From a checkpoint of a small transformer trained on Wikipedia: tied embeddings, a variant of SOAP for these matrices.
Each number is 50 + 15 x the weight over its row's rms, rounded and kept within 0 to 99. Layers, rows and columns count from 0. The size before them is the row's rms in percent of the matrix's.

# layer 5 attention query, 128x96, rms 0.167, rows 0-28, columns 0-47
100:32 68 43 46 54 68 37 57 57 31 45 35 21 61 48 68 38 69 39 33 26 28 55 45 40 53 31 53 69 66 43 50 59 47 68 31 64 78 73 63 46 54 42 39 36 53 52 53
081:33 68 24 24 47 58 59 67 33 39 64 36 42 58 74 54 53 69 41 54 68 21 55 81 56 39 41 35 43 93 19 60 44 47 84 57 51 64 54 76 59 29 72 43 35 72 56 55
097:40 53 48 53 39 04 60 54 48 62 53 41 61 43 45 40 45 37 50 63 36 56 76 58 34 40 82 57 55 65 52 54 24 71 41 59 44 59 36 29 42 68 63 76 70 59 29 37
100:57 46 30 21 54 79 61 52 33 26 61 26 65 56 12 66 66 53 58 58 51 39 42 07 42 68 25 68 41 52 53 49 59 61 64 24 67 43 49 45 47 48 43 47 46 71 54 45
105:46 39 61 25 63 68 57 28 30 64 34 58 52 51 41 47 61 55 44 50 76 69 61 45 50 50 49 43 55 36 26 48 57 69 28 32 43 53 69 55 65 41 53 79 41 51 51 42
107:46 31 45 29 52 14 66 40 64 37 48 33 61 61 51 51 65 53 72 19 28 61 39 64 13 36 74 63 31 58 39 50 49 80 41 24 49 70 73 51 77 42 83 49 45 37 40 62
100:76 35 43 54 41 53 42 42 31 59 44 49 54 41 54 38 47 22 37 57 44 51 32 59 73 69 57 73 48 42 89 41 47 42 42 45 46 43 54 47 74 52 58 42 68 36 48 43
103:43 35 54 59 44 67 54 68 38 33 67 85 46 32 50 60 58 46 64 46 57 44 36 25 62 31 66 48 50 73 53 54 57 52 76 62 58 19 49 63 69 48 58 63 48 54 42 32
091:76 77 33 35 57 30 57 57 32 47 70 37 29 62 49 68 46 46 69 53 34 72 48 33 61 37 45 33 48 64 50 09 67 51 65 49 49 59 51 44 24 59 42 50 50 82 32 34
089:60 39 40 51 42 62 64 45 25 52 26 54 18 38 66 42 63 46 49 48 45 27 39 34 74 39 47 49 43 66 61 37 33 49 54 73 46 72 61 49 73 42 25 24 63 62 59 56
096:44 55 54 47 55 32 74 49 75 41 61 56 57 46 44 44 18 63 53 46 32 38 77 42 47 26 67 49 44 74 37 52 42 88 57 46 87 77 72 54 42 45 52 40 42 47 58 46
087:59 57 51 50 33 25 61 60 35 31 63 65 55 35 56 53 51 59 89 40 65 53 26 30 54 51 61 59 15 76 73 55 61 60 52 53 45 44 45 29 52 50 36 69 64 50 48 41
090:60 46 54 53 55 72 47 56 66 57 64 40 60 55 43 41 21 38 42 27 38 43 93 53 46 50 48 61 57 30 53 72 09 44 63 54 36 47 34 46 47 61 39 49 46 38 53 47
095:56 78 48 26 69 29 62 54 54 59 59 54 54 59 51 53 93 46 41 63 51 23 33 77 30 67 44 42 35 70 47 77 26 16 77 33 37 69 75 68 37 51 61 65 73 55 59 29
096:79 33 56 63 60 60 43 45 36 20 51 57 20 59 34 44 51 43 35 24 58 45 45 30 46 48 29 51 47 30 69 64 47 60 41 42 56 34 47 60 64 59 55 39 29 43 59 43
101:60 45 56 58 38 28 51 45 43 69 19 50 61 44 34 65 68 45 39 48 29 64 44 84 41 59 78 46 19 37 51 46 45 66 26 71 25 54 44 20 53 61 81 50 51 43 62 55
097:04 49 70 56 47 57 66 57 63 32 52 38 22 56 61 55 59 70 38 37 66 37 60 46 44 58 41 61 51 53 27 58 56 23 36 42 63 80 58 56 56 60 58 47 37 85 53 32
096:61 67 23 52 68 41 59 55 29 43 46 40 48 56 23 64 79 44 59 16 51 67 59 66 18 37 71 27 53 65 18 75 44 67 46 56 57 60 49 61 60 55 28 61 82 63 62 56
091:68 64 36 43 52 50 48 44 70 68 35 58 80 26 50 58 47 37 75 79 56 58 61 36 22 32 46 32 43 38 52 36 49 38 59 63 27 55 60 43 47 43 36 53 49 59 41 58
086:81 65 51 56 52 72 51 40 34 53 49 57 28 44 64 35 37 45 45 59 71 43 60 51 45 32 05 47 47 31 46 61 48 52 48 68 42 46 49 39 46 39 57 35 30 61 55 73
095:66 62 55 70 31 27 59 31 44 39 37 39 69 20 42 41 44 29 57 45 28 37 60 54 39 68 76 57 40 60 25 46 47 65 37 32 26 53 48 50 39 40 59 60 71 60 59 37
107:63 71 66 49 74 75 36 39 38 31 41 45 58 59 30 68 60 61 45 43 50 51 49 44 36 24 75 44 26 33 66 66 53 73 37 65 36 73 62 69 45 71 29 52 39 46 57 51
102:49 51 60 64 44 11 68 55 36 83 59 53 52 47 58 40 37 40 51 85 50 57 33 58 56 34 69 36 40 69 51 50 61 66 41 51 59 55 42 23 49 49 63 40 56 48 35 74
080:59 45 51 53 43 60 54 47 56 67 48 84 51 36 31 16 47 48 65 58 42 68 34 41 35 27 38 52 68 28 67 64 83 54 28 65 61 37 68 59 53 72 49 60 41 43 29 55
084:81 46 67 68 71 77 44 36 48 62 49 60 72 51 47 48 33 41 36 55 54 46 29 50 50 52 49 42 40 24 72 59 23 21 38 36 46 62 58 35 40 54 48 31 33 39 52 30
111:34 44 51 47 50 25 52 64 55 69 55 75 50 41 47 51 53 59 55 67 54 33 51 34 45 55 51 38 35 29 50 55 54 46 37 51 18 65 70 77 45 43 45 33 56 71 65 32
096:56 72 53 44 43 47 36 31 78 59 63 33 58 71 58 64 41 64 48 78 53 19 43 53 71 32 46 66 42 50 50 24 21 30 64 36 22 34 56 37 55 49 28 40 47 80 67 33
089:39 40 71 60 62 31 64 51 54 92 59 45 78 42 57 21 93 45 27 50 57 41 40 50 68 47 58 44 41 37 73 60 23 40 45 55 45 45 32 49 58 59 38 30 57 63 52 41
094:84 35 54 57 46 44 63 37 41 52 26 61 41 48 45 51 52 33 32 54 22 51 39 59 33 49 76 50 13 58 86 34 37 67 54 58 31 64 66 57 66 58 40 47 65 37 47 26